config = dict(
    num_hidden_layers=16,
    hidden_size=96,
    num_attention_heads=3,
    num_key_value_heads=3,
    head_dim=32,
    intermediate_size=384,
    vocab_size=2075,
    hidden_act='gelu',
    norm='rmsnorm',
    norm_place='pre',
    norm_eps=1e-05,
    positions='rope',
    rope_theta=1020.0,
    rope_fraction=0.5,
    qk_norm=True,
    attn_scale=0.205,
    bias='none',
    tie_word_embeddings=True,
    parallel_block=False,
    extras=['local attention windows', 'value embeddings', 'hashed n-gram embeddings', 'an embedding shortcut', 'LayerScale', 'capped logits'],
    init='trunc',
    init_std_qkv=0.0651,
    init_std_o=0.0,
    init_std_up=0.0651,
    init_std_down=0.0,
    optimizer='muon_variant',
    learning_rate=0.00445,
    lr_mult_o=2.0,
    beta1=0.93,
    lr_head=0.0326,
    warmup_steps=86,
    schedule='wsd',
    decay_fraction=0.916,
    decay_shape='pow',
    final_lr_fraction=0.02,
    batch_tokens=32768,
    max_seq_len=2048,
    doc_mask=True,
    train_tokens=155500000,
    max_steps=4746,
    dataset='wikipedia_en',
)
Each number is 128 + 24 x the weight over its row's rms, rounded and kept within 0 to 255. Layers, rows and columns count from 0. Numbers have three digits each. The size before them is the row's rms in percent of the matrix's.

# layer 8 attention value, 96x96, rms 0.148, rows 39-95, columns 48-95
108:137115117100149146161133145150135159136116143103146101137176148106166090130145129139117119140088133104140151147081113147156158104122095093123153
110:124081165159141116073125158143124126133089126159100116095145145147112064132164133138081134108136130078114120122139162149149131171114140105093073
116:159125162106125119094118154125072159147107127159133144128133148149130128096146134152110189115116097154137100089123083110084130139110138138148129
107:162086107112139110121083169168118106091119099124098145145137080110155114141117136119095149166089112100130119119100151153181133125118155114154131
125:102153124110180161166146129110130172126112142082108098149124140148111102115144180144126122088116142106119121108134107116117149136125130097129123
117:106121132082151151127131128112106089121151126142127140104077140123136129140132138114143109171122144132133103110107165108149131100137130129119081
127:141112149111085099131130156084132133161134150119134152156148102139171123150181152121098133118096111117085116140147157126178157100143109130125108
129:126098120140143137118116138080093120156110147187092135103112164127127125147101153120134104093106160155155134129147092162076169148116127124137072
105:126132157130102124114093153124092125172110106148123141131116147123112110106130122142121114130157121098095152095133152147083151175137144097132123
117:133144112186114128111186090134140096130152148103116134133113110102128135172149169121119116121149153158094135128117116116120141135155122131123144
118:059158168166085110109150130134146154101135148122096094116127193127129151142131141117135136142107141128124138127118141128104175141131175125112155
105:172101124133090097148149132160144134118131203147111148090146118137150122137155118072126085113139110145150136179132104158159106102131137120113092
115:144125124153132085151100127128158113132122122115137110154140097135135089127167121122166169078110121154121124149138112148143139109107154121093105
107:150128106135128142099123117121145145072132119108109096104139142114126214176103147109127111101137142152115122125117114147173125122101151115136151
132:098126164141109140110113148172161126114145079145116120096120148079133143093088080135098109097162151133130139094136129127105156146160107157120114
108:103127151100102145169116098121147138154189136109108101106105106123129177134125083107144105112151107080138114110165118103166142121120116132126101
104:160152149161120119127056145151126130148167128139142169088181151134162121153091111139137148119131122124134110120096155121160114123173140150094116
117:147130095168120100135116141120105111138111142124065146146110126144116156097129166116154118137094148130117116094120146136150173156122120100085119
127:143128108135135084093056132113113144124104123176110146147135144098120128116122116117097158094153102140151123128181149153073155128162118149150122
125:135085177133103130111142149094111127155108140122120170114152117145119082090153189102088134173116145104160160135104142118149112145127153078101107
121:096108100156139104137103127124141110166132178111177126141126113116118096175109144123138113137105118153105163152143114163108143138120094118180130
120:119116148144098089092127123136113149141111119114114136133150147137118164130112119125123126064119112097114126136121187150133121105121129076136125
119:172130117117111124092107156116130145146115114108085076136155161131120131146068126102094094145140166137135095120133144147156148106123104122166131
116:138148101130106116109127118161124154143146144126142113159112136104168076131137112160076102143157144129109143127128128139133138084123104170130104
111:157097135117132139120157116131125123115109104106101141175129133123114115128147145134132088158116157088129173144189119110112127094111122082165164
095:098090113081111116110127121126161116141148136085129101109107134129179144122135126096084150088131138094148105136147148157091101163105060127116141
106:125087119117184133159121123156156087133184142137113123133159126152155155154153126109107125095156142116111120141112099121080075151141113127125084
100:117111118077168119123153119145148148119109113117115115115112152142118157106148107153126180091115127133121113115126120137138110098149138133154129
098:164141201139120123118140113086112124143094137128104089134186085155089096138144130163097143141133147105127145121129106168142118084129097125144144
110:110149169162140100150103131118115148096036123131092114148169123166100101129138107132120163148142148132133117105099134128144130098114106103109136
110:142147127157175119115103094135090101130118152154105130126072100118151129091077112119150125157122114171118126140136165130147171103142160133134155
114:116110132154120138155118161133154170100111088146158130111123104106113102123118171154171138180099114077155110114117139105142195165096139105082137
095:124175123181118175151156116132144148130142111124108134130115108123128162118126131164152127174095132104129108089117120132122071132128120140103156
115:147139118122099140119148179151122148120151169141154114108130161131099144116117097145086115119110131156084153173157124136127109134138139151108104
105:090133133114147139158155162137103141117121100139140146130157112171109148178133139096134166126149115137150137145147130108101128197112145108152131
103:118118119103144127107129104166092113116129098096150143149137083141148146139074108107123151112136132156089106112138133148101147096131134148163071
113:160140153158061096110160128143106140161119152152109137149100101158156140125176142095092087138103108113097145115119138121151133147105139102155160
111:123098144117086118114111176135093138118118140135103121138144147150116140146163087160165151128157112128115078139101126153150162159158078139151148
091:107165186146145123135131148128163055162133148119114128119147145150133126171133119126115095146097137146141186148119119101147116086109128163129127
110:112167102089134149148130153133178196118138121151136159134102128139139117112111094110111129107125109120177105132114138157145097134168137136150114
112:129122131159100157115110117136120138113133076136077128159111148137120107119146147133104112090166101091148129138125154097080111135146116125095111
102:131100108128156139137090127120114146154125096126174135107092127117101092168110148092127111157156089165133117147146150156099129193131146153105141
092:177115128145182161143131126130101107117143145160114164082110094121129063131105138120146107144125108119175078139157127138149098161144133152108109
104:151146116156123137121129141158132143161141154104086096119126127108126119131085129166164136114120103115140131102116116117157110141182133141152132
117:139124147137130063073117082130131148129100135090092128143103125131156144131157150138164131120146092123108086099100104150149109144171127112121155
100:160112148118143106115085082109133125147078117150124152124136133092142132122143133133094124106124147157118183115141146114139094090146119128148121
100:114156128162106130138132133123112137148145188117149125162106123118142151136120091129181136162143166159103150128125125139106112074123096165115172
098:142113143125140122108088146067150132158123076109120141149147113110159136174164132088115124132107134167096138141108117114099153121102117152078118
103:149155149126119098151109103131157155104089111105115103155110128155136108127152136187107132112139116105148156100101110117209111130156163105129148
107:144134088153146122131126114125141139177124163136126118169081118119121132109129151130179137121130132116156151104146123087130108107097138161130101
123:129176111150153140187153147162147126130132119125085127133110128147113112106102114171100144087143146093179104121122145099184122154145167115157116
086:143160171113145118108125135092156173133093136137074124097122152154130087100092136121149130127152137139113111124120116092157160133148143107107109
114:105127171150117124107142129130082143149114159143144136110122149124132148098172098149146074114106080107100119131130069135121118113158148090102096
111:104129127146145146133104107146092127099088148162119089150127101153092124125112153130121108149128100078116087096092067159148141145097136100105148
102:154096145094093133165122134161110121100144068148102137101120093103148116115116141110174139106144135091167116120130136143103133134127151046091113
102:139103124140104153167113110103101159087105113155124147106126125137106092117135069141150124109179116101134124113150117144133125162105148131096134
087:170135137110115149150095152152132149124135084110123106122138141129128160147150161106166119137103110111162129119162073129124139177129130100135146
# layer 8 attention output (transposed), 96x96, rms 0.252, rows 39-95, columns 48-95
112:142129178123141130119138151156133143157110109116098118099153124139083175098108084176161164102111086116094133122185109119112107164134168146113142
103:110126138122153130138128114128134158169158103107149147149090103134153163108061130123104152176084117157126150107113126125091096133120121156161164
114:101140094139127182154160161131137119091165125120118145110133102112163089134133144103121082143151163139136105137123168100079122130141125150152152
099:145139075112149114101107099168113125117142131093140130147144138117119120140114123121130132161112148151146073106201107127101122108143126163113126
109:142096132097130133098143104145152154135138144154155129129185141104112123143164099127092140121121104116110120131104128126143112120144117113150184
103:111105137186138110121117185134104163119125113112147104132163170167154111086156107125134152129165112136126130139164084144145137136119145130129164
113:123167156122123129136190103158156109089128123187126089115091097156117111115123120108174116106131066138121122162126128093112124148125099096141152
106:136181138119106136081134117144157187132177114118176156109102113094145125160140133138112138158126130138126122144097166108118106133088154114144151
100:106117127117133135063114124102156168107163169139070086151135119140151119139122170160122092184142147145128136161099159110130093124127143107163089
105:116122125105180098152106138123160103142107138132152145101131122169139108138153103152094135146121112099168148128101171154145164106118117173126081
111:191081127112126140111107180145127143134161147132095143150110135137126120151097135098128160154130127159140159151123114114130133167135132125081144
102:131137141147119141120108104166135144077110105116137164125082110110114125129126112097143131077126128124156114121154116109119123155125134146135157
096:127138120103144149137140157107112149116114109131131130111116151129129094151087143136124108184114152150109106111124101149096127138112110098137137
097:144133134101143159097164165090105087088149104125138151120118103128169099099143104157133145137104138133097128154124122141101123156090121153136181
107:131122084127159151128133147158096172136152164100129167120161111116119115168123164155112100136119146102137098140087120124058116107137173101128121
098:116123123094119168136144125110119116131132132113126122184128188124115071078158134139120147099153134167108128141127102166117083109146142132184116
107:089158118144097109112166143086107143117114147077110083160119141158091133126122161151138122148160122142177144146128093100052081161135099135136132
110:150090143110110168131175096142141157136169101084160125134134121103166118102135125079122130106100128137150150129100132141134113133119145129067129
110:103131092110102149147146151154164154091141150075119115120112129132153158137102153128143059159139120112143141120096097121125124151121159107131117
110:123152151152123126157133103106111136140150075141154118122130094163142140171064083121093142160119105154088120132106145123098125092133124125094137
102:139104139103096133131124112141123096108133086172104115134174128120083116188128136148087157109160139116129095116115142098144131184146137125086140
107:149146116118136120127136109123124130122161103113145124150156109128140119079128152142129079165122112156139176131123120093110126137113099096110141
112:113124124140079081114107119160123117142140104144134171137124113078144145154140146126168119133156081139128135112160130165121088162112125145130134
106:102126144122094142138126124112100072127103130117148159138128104122109131114148120143153114149099127139123115151127130121150118197149105111133136
107:067125083067131130154144110135134134135156102116100127123126106125154148115154141123123151099113119096110181143146163151158137103118175109098123
091:156113133165143119116118145107136087136080163143105133157173148113144125108115121121145143129139090155126143158139102163142089147142117146171135
101:129159126117129118117149104103138111097079117108115125145172089137168143114129100092138099124111126123100136091097138086107122127130112152154089
088:107076172155143146098120125104105148092144124065144153164104086145128105112102100122117092101135091108146083128153152097069153156115147109098129
111:116127111104106135138123155124107164124191184118152130150111146153117152141125103121156096118116099109169176128156127126128094106108133130128138
097:077113104078113153166170125132126113136148120131170138163081132174131127084102147113105103135086086139158131119123111141109142107106127120131097
102:107111115107118139137126179120128102132130153156136100108115132132135109118145153118108152117199180074147124089154134126074108149093157122099114
110:112180149093128128096095108101106115172107126122139098157165132102090158136149147132128164122092174145118164091165145121144112130144133105152105
085:134152103112124128179149121150150175130109123118138157158152144158118065147163081108131136134059172137158083116104153099172110104152145129153145
094:116146136172104149137159112092118116138103119095091119095147121090127108103102154135121126146128077113105120090090129147130134123152162178127111
107:145136140150141141120112150078146140139104108113109122132100101153140117145153133119142151141096146119092144125122082157183153100150135168121106
101:132103133132164165126138103132132147139129159111142106131128160125120095095126109134093165131136126125142096156129128118123135167143084134101101
100:147166133117134147093117191132119124114138183110131125101114122154086091125100101107148126149120124172171093176145136120125141144178137157098141
110:112145118117150110127129109068146135129142105096125124165115129130101112121098155158102149097117106112077105165149131128134167126139139162175126
082:163177123108099084152133104175147157160127103154095109151153119111107119174096166104121085134118157133098086120111083124137129140128145133104150
099:111079138168133160120157099092083097114135114141088146104135150134148105146155092132146143118118099133104140148125101146167144114137122091143151
094:127150161137146114096160102146103170120146162157128129105160135099151138165149095130109120166101119139116126109103117139162142110101134132136078
095:114145110104090131155181102133163140128159138137145128122096167142092143101148118142139139076146155153118124113123160127165134156109129122136127
093:131127119145133177139164094136091173142154129125124124155116162102140144127144112096127131090124146083121128119118131157097158137109103161099117
106:075105113091137112164155143127133126157124127153135154122131145131067174105121127145125093140111145125133128130202172113124148169118147130131117
101:133086152179116168162128193097145124114178126146140129150128138152134128145162141121114124100158124111112149100140129160127146114121135096137144
081:143103162135107178109147136169085102121177128090140130143096123150120107121181101107110131126111133111122105117118103122140151108116111084080178
105:124091126105070120186157154136147109103142097144086152072097139154113119141125154092128129087157120129133122126140154122138162133130168124161100
091:113104120140112124131177124147111126105112141113165120111110150139110144094124140129143127112150146143131177123074116113140126102122163129141094
103:157144152132114110132097142136135091122155154131126122135158097156125132150139122120142071118097174129114135108122103096105137063109166134146153
112:105058116123092133125095131139108122134201114139128142138118141156087187128122131127126139138095184134137139098154152104127141108172134109112113
102:148125125107111169156160161155093102128098128125129167160142125113137140182161122169133130114080158094117121115168100130075128100142161125118112
099:121136175152145164155114162164102123119172148133145120127091166177104166143135123138084099125099134120153142110114119109125096113101126094101127
095:121130150118120129130127183137098138079130135122106103122107112168114113137127132127147147125180114108152145129141161065090165107144153123115130
096:165129131099102098162158126125131075101118116103102146153153103140196109165140133125106164100175138106138123154095149146095157103143151094150134
104:115159105099186134126122081113135137161131138133132148153147142118080103140113102147151129115115148123132140112089130160138126103105120137062122
108:124098107126110157149170166144091142128140135116118174124150132172132134107131131101097101121096117146121166109163177129143134120123124119143137
097:147151128111175125117174119131129098115152160160126152130109109116141159140087096178144118120166119138099121173134141103159118112117094155099140
# layer 8 attention query, 96x96, rms 0.122, rows 64-95, columns 48-95
084:096108129161128137148105153123100141147100163073134119130147146164154121128120111175121134136134103146120187131121142156109140097087115135105151
099:098129124145132185134155121123111113115109132080116107138160156119177123087097137146113136158132082130085118109119124105094142132126093157091162
122:170136124112153098117106154195156117164155101159144136160114117089116155168178128136130096130135162102125116093147141157136121140115140130141139
106:121121131159137112141118111137087147114111153109132124125148110113154122111064172102124117136128103120119156101109120091112152144128194121091106
105:133144132131153108116117114146089160132144151133143136137135110072147127133118166146111157122136125113090145098103160106113117139108176094061113
115:145099109089121115120132126119129154118154143148155141112133087108144087128152126138087179137112170149106101117134167144144122148170117162108084
104:142145146166164124111123152152137090148117112126134104094143119164139109126124143109128142120138088150132119128095099152112154113109123104173146
111:093138120152154140139143072107160091125125065133149150116099139103126121099125081117148124121105107112138096131121127084109152142112117157144146
105:102151125133144168160122121074116163107174144110149160112125125139156118113153117145125158130120122121123131171202147156143126126117100166124137
107:136133125141114121146156083138104182089144127119124121095148136163141154119060122117112179156135103152126137171146161136123138126121098103123129
115:111154118145149139118124105102099097154119145104134131144104143074137126115119140143148126143133078117078112082145126139116106145116154115110161
093:118136164154120089129106135137133141124103128138129121118147115191101099072093097114137117095111104151144154156100095088106144109144118125144146
101:124120157133132117132122168130106135099102153130105111120096150155121146100094138123126115106154091102140128125150097123105169144137156078139133
097:189171122097134109117169102136114150138138166131107147121120103150125150132100172142104202110161151113115122116094152129108129129132158103105114
092:128156090107132087141132075137128108139164119125132156105102095109131123128138133149109155108135133096102112140100152138149125138115152087099095
093:128112131131151117095084130112106076150174112119120134117180115123119130142155123151155159132114163117102132146165084103126106156192152126098133
092:167144146138119108116116138117117113167124114146107109132089138106158119142093142105136156151155103146151146135136114141127128173074100129162182
085:143094133108119097167144152162104094122146111163129139090105133154127088138127160147109154110149150134163117141115121124114130151118172086092105
091:110117151133159089106117100071130131140136106137122132123195085143138141103145093133125113087134151134106098123094093141112109098139140142116160
091:106148160134124125126117139111110132124134174142126158168132114109114141098128109082112108150089123124165142133123146108121144150148120145132161
101:123115128126107132135105139121123144140099165138157100124113084138133113109091162088107101172091125128157115142111082122103123143166123137108124
105:131151142090145157123128162107137089183170126079151146159124160125093086134139117163137092102111110125137139159144139164167115135117142124124130
095:094116106090116143142175069116181129138105086159129125105153155080151157095141121123103117119112144145101117136117135132144138164146102122138077
089:098106177109069147122124172157112119108165142115134095142118104149144169121118153140103143126137143106118150077073117125077149083155144094125146
098:141107144134123109128133175158103100176141149140164085144143129124116124108127123122114143119117083095101163145104124151126102149155126130137133
098:119128134113110176126125151137116166125100129175101048089126124164152136129169114133132139153173165116140098169159081141143079108162109153128145
097:113120108127132135127137076118126105111116114137121172125123153109131125122118147165137127082123078131111131125130114134120156132128118153125164
099:161120151121134157115125150128081127104153160121144121124104108136150117139107123138117123153143115140176136166110160117161122127169129139164118
106:143139128141155112081143146141126128121092125121157147091159115152138086119166120114106105132101123177141115098158089124111145151138084181105119
090:123128108117082143129109131180099114141146155128136132130139109185138122138189099129110097135100155158168154125142101083156107119122167148119107
089:133137111116156131124129111171165150114147122140127131118142179148124160133129135112130154144117169130130100141173099131128087120109106153142120
098:175138174114133140141130137111122133144134171172093102156160127148118165140134130120124170102133129152106137126103099149135131095145134157093117
# layer 8 attention key, 96x96, rms 0.126, rows 64-95, columns 48-95
084:178146121083138145141141119132100132149115132156144153149131055118118143104130124114116137140145093140175116099100155135145163132162138140095136
082:173149134118142180126140115081109169059109152110119136113118116102155130114147108117151129115123145079125127111147134105136124164115118122116121
067:088138151095123096118108111135119120120147109120149136129128126140071105148188127176081136124099157156141130162173132073150160117147123117134115
094:098112134128126113160156111153138104139120118110132119141108119085166150117068111123112115092161118111112128137084112127090132136065117113089143
128:133153149090133138114169145122149110128133136124110081105139104091172126137120139140128142134206096137141124115068128148097142136120090126139138
078:135132156133176116115149113116158105132104105127132092137107099101146103132104093107138126139158100161092131106108135164095102168058125167095137
107:132113102149108101128125104163083135130137169115143153153086151141119129142101122149129153098073131106122107141106167078159149135148120120093106
104:136142118078152127143136114129147156148142148103170157116161121141138131144154093099121131122150132108144125085104124148122096127083168110127139
084:131143123122135150109139119146124161076153169095117122087149113130150150122121106146195139101161139083148109107131075116130138148153123097171107
071:160135132117161117115127117162144135106143140116123127154124126098178118153132105139156112162096085105122146105107121117142092174078127149130119
091:124153124140137148117172124153140119085111129096135112121110147072182141110140080113155135114132110090136134097113097153087135167069129129079125
078:129093132153126114143058126143110118151153125158133154123141141169071154130137174126102132136081159148113109123142128108162137087195146125158108
076:086153156132092131123124158121114117116162169150116127113114139133090184102140144128120100156104132122126127127115140112113110110157146094159117
130:131155138110130147118147152124130086121151136102098108087144113121134124155145133111115144136196102144126121147075139117113126088120122150128127
115:146148141133137118106138153138131121127135183122123112108097114126152110134115098139179126159159090142122126125108145145107122173075118152109132
106:130150141149144150127105131099175141127138114156118150121119086131162110153156126158142116147156147132130114102130125143129126110148111127072105
105:138114125130121143135162148108132085130106090172112117139164124084080138135145115136112109102137108147129154110113078100132135141122129125131151
101:151128106145125092122093149124099143084117139098162089141092156160103138105115108088110135102097101111102119149132149120099102120133130136150132
102:098145172127159109131120138103140156187150123134105128106110159133169118150112131140110077150108125114131118084108112139129125098131112149117116
103:097117132114129115131168181133160118128151113134136088113101110089131164148166138132167142114135120147125152116109081152097150075075145141101150
115:138143063156120091115125124102124166108143161123113122133095143168058148149154154122146093123105146115143152138102126135131113093156165178126107
103:126169147161103163130151175122133101114113115141139114125130160121104115152133150145120170127108132142141107147085146128119126147140151108132125
096:118140114161113126133139140105136160164130138124101151093124148130103151150130125127132100128146130164125152100141183081144129133121152149148125
104:105120104088095136101110141177086150104157147110080118103113093120086126145156124151124143093132113110125131153147097121144191136126110109122178
103:139090118120149145125120146100120136135134144121148148152088115142118120133108172139147108134099125180141148113095124158107118136197137135129152
103:119160201091147184125121096160159131166121138166129096123148128146125089136112119123145128147167122153164107155115143105110173130148091110131123
088:091118126146089135146124140115114090123148198136122125135179135134129122135118180114139104127163117159123149140154161084166117141135126091144170
111:102163108118069122143109098140146102077151158089094113144094134137141173141138104120108173091148149087136106115133088073117139114141115088120140
106:094137134089158155127141179123133084135121150121147112105163112128148154182121121162101118145151121105124110115113112123135141129160102126098097
108:081101141118104151161134142133111112085117144137118124143148103082151166101196123151103149142135114156127116138112137112125119133102102087132126
112:126096115148105125157105151173127099128092107128132120129131146146159136102130122116131157150168137127134132129139132124126111090119101180120089
098:131134135131131112108105111080147106124139149103156128185141143138172129142143138126119095125120134132098097158134097103129126061138091142169113
# layer 8 MLP up, 384x96, rms 0.161, rows 0-51, columns 48-95
104:154127120179130124139139081167087105107182082109177120143105098088140132105123103124102121090150107123109168114133117146123095135095153144080136
100:124096145144101138165125114160091117106109126152146148113156100143097172089098115128153144122142107137149149137134110179078115117130089125135142
108:130137136110089146166122149128085097130162107123092157076130090125113119152082112098148146124166129115103130127075139110131140132122104140112087
097:136164127159125126144089140128110132118109100126142112123123116108126158132164088137133131137129138101148120094122084120145163090131128090122142
102:097172123104085116129136167110114052102145111114132117166136146108125133101159092153114095161114130101142105139152101126147155162108135090128097
100:095108090146128111164122138121150147151122148125114120168144108129101132134151062140163112081109124142161138119095131125119129100117074120144129
108:133163141109138140144137109129143133071104097134138122144129107130150114084131105080101131100154130101115118147189127117121090159113146135104087
092:184110132108116089118117124154100128167091116108132155117136128135098134132141101184143127095129144122156174114170086145145126100146127080147161
100:122069135144102108146110182118127140136161167111173121132117146095132103066097123180097146155153112143130108139129133124127147087118111108119131
081:103156136170159141116125153104124127151081142125134165112137143123106137137130140142144116091138161145155076138139139099119150138181115146111143
095:141127138112187120151138144135145161176150101078097123113133099129117147118134148138127140201115149086143165144132143114101140130135123174159167
106:131145150132133096111106104105138105112160138088103121122140153084123091126103077141140077093117123119151185125142119116063087120101128136146129
099:097154166121143097109118150112129091109136150113135099136120127136113083144165140101148157157139082143150145096126116145165102124141059111123066
094:174123152114128120159147130142131143105128128154151139078126165117132136115118092124158178089101144135147121129162110117097175140176109087117169
113:182166122148164116105114176119124118126115110108163095112102114109108161114146114143102160131112126124121113132155146138118158103095118149109107
097:110128109080107137128104127161092161127109151160145106144125154140112076108104122122145093126130075125111120111157100134162092157111114129153126
096:126132164154134138169135080136136142092150135139117102122065110156125131114109128141121123127140103125138118124139188110141144088143112151086129
103:143164141120110130122095151151118124174110173115087132161155114101132124131131048126103095091112144112100146167148154119158177135147115122156114
091:143141117135159126112110139098124143142090097129139147088149105094130125125150145160137102122138102089106116121090151117121119083078128121114121
098:134140097127155136156136157101148127126166148143113098135153146132124108120108112151120111132152134116120103154136133101138143163126195146120129
101:096131123120140170101113115094134156145110142141151106088146112145124050109113099167112134101151141109136144191114140138137126150144129123168137
098:092133139123118124160112123095166146132157132082116097106103110168145152110097122132114096165098146116127122143133142105157117089117141140117144
103:099133127098109105125121082154130095122127118079121121074143111144146116115116064091164148150145143160134128125158138108147097123116116153119131
098:081105136127133147164131122139113096120139154096153098147100137091178118124138132103128112145135138174116118139148134136126113075146102134155115
086:154153085125152144152103125148105164114145098116133105106114123105110100162088120145182133114127127110152122103128132106139139096176158166144146
103:145119145169188143086116114087115150141130145123146149139108120147111110111122144159126125138121095093141098161104130109155138128184107110171079
091:101121109166163166061125139111118138150118124133125105133140162155119109152123149172141130142130121133094097103172126099136129125119097112161151
098:184128155132097111113099092167160171137104101130111122140130127128096157068122137108147087128107117134114129103170116144141138112150170164108147
098:151173137124143122112137133143117114135159123125139124082118140169101129109139150099130104138116161139143124130111150107140145110138166167181129
104:133130159090113133112109162127121151102143114124165090068090174106122166101125151183134127110117089148130130137145119104133135110128123114162070
099:171122164146171143117117123120117147116130111124145107075098114133153094146134155112142110123121129135108137136069148135126136119106129149104097
097:092142151164156138111131104159157115118145081153133134101105143150121095117091147127100119141151148160108103121086114147151149139150087120148128
095:105133147091113138123115152114139145096148132151134080086104132127133099120110138097130143118121159144158131122184126110156107138177105133133151
093:153171154127115153104102168120127148126143080153170144112163122132117148129104097129109130139171092093145128149145100146155147125146121133108138
097:142127116141146123088146171174112153152138106162130115116095159134150118151089120141120135149129147139080130103098128135081174168138125114118106
098:078146144133113138145114181132090143102120140083146089148134159120111102135145155121141120137127086152159143153148121127145095089148127131098124
099:136167145117150092149090123171132135085109157158107108137124105121119126137143138109121117130117082101097101148161149131114139089129110124108167
096:159136154110139109091141099139143085124143132133164143134133121128129205118148133147113130160090124158152146136103109120103102130106098111128120
097:090123142124109093124148144096058103121095111127205134110136183098129124160115152105109095127126148157094105122140086122133141113135105094119095
097:123134172111097109123140134118082155162141116105089123152139142136088169116112119128138119146121131129104143111154140171132101129145146171126151
095:121130123110139120077114114153100100126127181134137122150148151118113151147157082076136125113133121096099115134118096169159122127130097095147164
088:099122133128151139150115112135107098186122178130164126116121101163103132129126109109107143130110143147137124085196143139113125156118092144118120
101:122149118185098109141122135122109170144133133138154143129127140119150098118139076120126103131167132108152165130173110129164113072096118096100106
110:091114158139108128123124081094151124116106119150134146135118106130154123092166159103108095113100165101085137125111134130117146138111123121175142
093:137076168141140132104129119170121165069110121103173128145129151149112146142153100097132127113126152141096092089147119088096121138142143128132151
093:129121140153150152110144170147165163121139116151142104136109150124104105076112118130086124128140082135119084117158144087126112125131137161142130
100:103150178131172107145097144141137102142126146155165093114146104161110091097118151134147095091182093122150079154092098120112138136129150136108151
097:138123131082110139166097090107107140130157122135143154105111111126138119134092163128151129114108096121141144109169102116124097133157180162100141
101:112107151119179141127164116103114126087140123182119115090147162169125119130120160109095108142146132148155104169120158092108171140172114181129132
105:114107117123132109100116118141109149096153069131155075113149155117119118156083124145168103132123131148132123084138109171106133138107134114111125
098:106163150121149118140115150094160154140176134129107100130152158195138124123122119124109109096171121158151149145159130136149120093101144128141101
100:117124132129088131167089120104137107132122133161123085168165175141131120086154137114148120080142145100152086124138126133126127148133140164115116
# layer 8 MLP down (transposed), 384x96, rms 0.151, rows 0-51, columns 48-95
093:123135141095131134104174155116160164142096093166103156123095149166104106149077168103188135122127138140165117141104121110118122111149119127155129
095:199120139129156135120164096098117134141148109110177144123102114123139151092137106082127138147143113118137121147137150145095101160154123111145160
113:144161066143132098136085144164100137129134099121113173080117126119127154141138113152101152137113126137124149116099108139133133169138099130084076
087:128157083155149133165102092104112094149100105134143146093095084154137131129142104124083131187151140161147167090126145128144118132116096116120112
105:130078125146160115140111107150111202134147118157155084079128096127104130146136162110172108115127125141098129134080150123139095102116130174150142
099:060089141154129092132097138099138131139164176154092137147135142137139144146149101150133162131082133123165125131120166103155131153121123163175127
108:133137164114143086129145130132133162146105103110133129118132139144107118082151115111108131105171119157136121121161092116101122151098120114127123
095:134120133100125132134109141130107125115148104151095143163091121138163136109145117115143099157138143107145128132163123106143177151150106084095142
105:091170120131143136123122161146151100150112102120128150114125137140124114123155134118101141121116152127131116112098140139106149127151118134107117
090:146161133109109169140158092097107132151149120133123079175109064130167166121103133108158114123140128117139099121107192156143125141122164099093119
096:118138119172088133089122107127119084107109156172157126133108195115125115169115109131098091067115126184109124112141130138120131112141152131105126
102:153127101063114112111110132108159135103116153135129121110113107085146152124111180126140123120157109128146146132182139105138144122094118118111117
094:132128137161118104136119173112103121153123158146124175144141094133079166140098159110130160182129112157139124082124152101177116127098115125109115
088:139089120161128139140138130109147129096146108129178165107133147125145121147144144103162108166095133090136114100150099137140113129149145135138164
115:186124154098155115149098167093161141161131091113158102127115085121130138113122117146144122179145137163090131142119158134138124114091117091147126
103:140159095111162130095117151128066123165115143113092122147122120142114159147127145140145126143171165183113115119137163150131120139115164089126130
103:116128103072136161102175159137123118111095125103108151110143138118120123124127122131100147122122137116163093118167121123141132166114162177106151
101:139133183130156087125135163138147124167160164130095138151149139109153130179120078109158125101149114114139114157151086107121167126106151125139121
093:142137104151170120124165130138154072131121070087137111154132130139099151116139075115175099148129145126173109121169118074130164135084158090142136
106:105126137075124140120127082149085145115098088124155176099150115092114130134132145117130143168131120154128125141126143177124129086143092145133140
097:126138141099139105113104122148136133163162103112122116145114111120131152139085146151125127156106088084136144136131126075147139120121126135085144
101:157136116164107137150149142138130120126131142178145168148134130139144090130144118119139170105162127189144102132154130163073141171126108134135082
091:143095147115108111109103137182112120094187146122139146133111131146130165084115107127153154123153179158111095129121111133137085135127120151121129
112:143146133154099125147117121154142108111160128141121132164094135116156128127162199122110156141121141123136092151135081144176180139107069146127148
085:149101170123147149104159172111118154105139183160090175116138110090156148096149141098084133143103141151090170134165129102147131136095118147136151
093:175097100105102147105164112154083129152157139151112169113168124122126157141120133151148139129130172099086156148126123113114091157097134101083091
095:139140165135134112198112149169105115134146106125096131084113131112130131085127095101124112100103153126116172173097144150160132160122168140119098
096:119123147124145154098177117143139121093134080137108088112144136118186145088118152139105152155102148150126138112130143124146098161138180143124105
099:091133164119155135174111162140113148114123151114132117125128131123135160120103131143134090074147091096101083132122090132086183147090106137087109
097:147112102107097098114084136118169124118104102142200152107125054139122108112125135111131111105124112129105118133101120126127159133093129116121153
094:139190172119146113105122157107088131118172124123129125126138121113142127137146114122177121107096172093113150128133186140143140138129155103173123
103:105118143135145091144136080102146122150113119131111123063131150144087149121120102116131113110129141116132107126113112135151135165087112128088146
089:182100112132145123116129143138129129145149095099129142131121140092120162114120117147117113119103127104144169124109150128140151109070109127172136
089:141123144078098155106106131108144132149150097146140151143146131148098133168108130115073124142111170103143150070095111136130143121102135144175116
103:128105156135131112177131127157142102105107143121130146128109145192080146122116118127144116119075121144124142113166112131179085101123095131130148
096:105120148114158131150104135162114100116129138085129124105141167092136125162100145108106130084118101168108125152129166141132155173140138160142113
102:141168130149136114087090101152162155110138183142102130139142131137135124129161168050120076126121100120081116153124161114087146114114143122125149
109:116108113123123110133158140129106117143108136115095142150129144147144119146110124135171109117106172114113125131183098096139168178124144108081153
097:079111139123130078111160141122120104141132125103142159129132156092109144136159104114135125134138128131107107140132146111130109136143131111158107
101:170146098147108156121125130139123108076143109121172131179103125099154148135138124146125131109141132137102117141132124110106154125058145138142108
104:170145138135105126138127111123124112170145097129142131139110105138175147149171151142116141144118137161137140099124111162113142091114126120121157
085:134097151139111139133114096135114131137106102127108093129122149124081163156153105128119153168149084136132107130153128167093127089178129078107092
102:152103178145120124157180148128103087087114151153115132079110111137109120152122142136180140123153124102127090138167166138116149117138133122126091
103:157106099128155124097144150119168105142114171137178080119136138157132131166111102161138168119132091169150157100158108117124107115153184116105146
086:122103143097113121123091092107160148100132140143091142109059172127119116111067157128082113147174115142115149167114115102167094126087141149116123
099:139118103100116107128155152114159109113143129107156161112136122136166147172161129130138121125147087162166145102123133133084145114160096091120097
104:156124093108160176149132126138114122137126067100079143135121117121100141098155120109129150151094118143148134119175134143149142108100149088133136
092:112082114096131115118111151132112138150096135143123118103118086128165140121152101111103096098131141129120095115135157133117155135091094100130126
091:112141137186138130086124130111132125116103124171137195120101163114101155128118158132105090121136167117105136115171137145153115103135156102091157
103:188153131118128109097123192137139112116122152088134119151115110113186140095132111145152112133156122141148104097164127147129117125136130112134138
095:111124141141119174091095079112128191120104158083142133119152123087110104119153170116116137136119112102145075124133074130142142168119115141122148
089:123130157116147155076140129141134178175164114101114150074091099126143150129117146144137100126081089148114154144124134133118151132135107144130149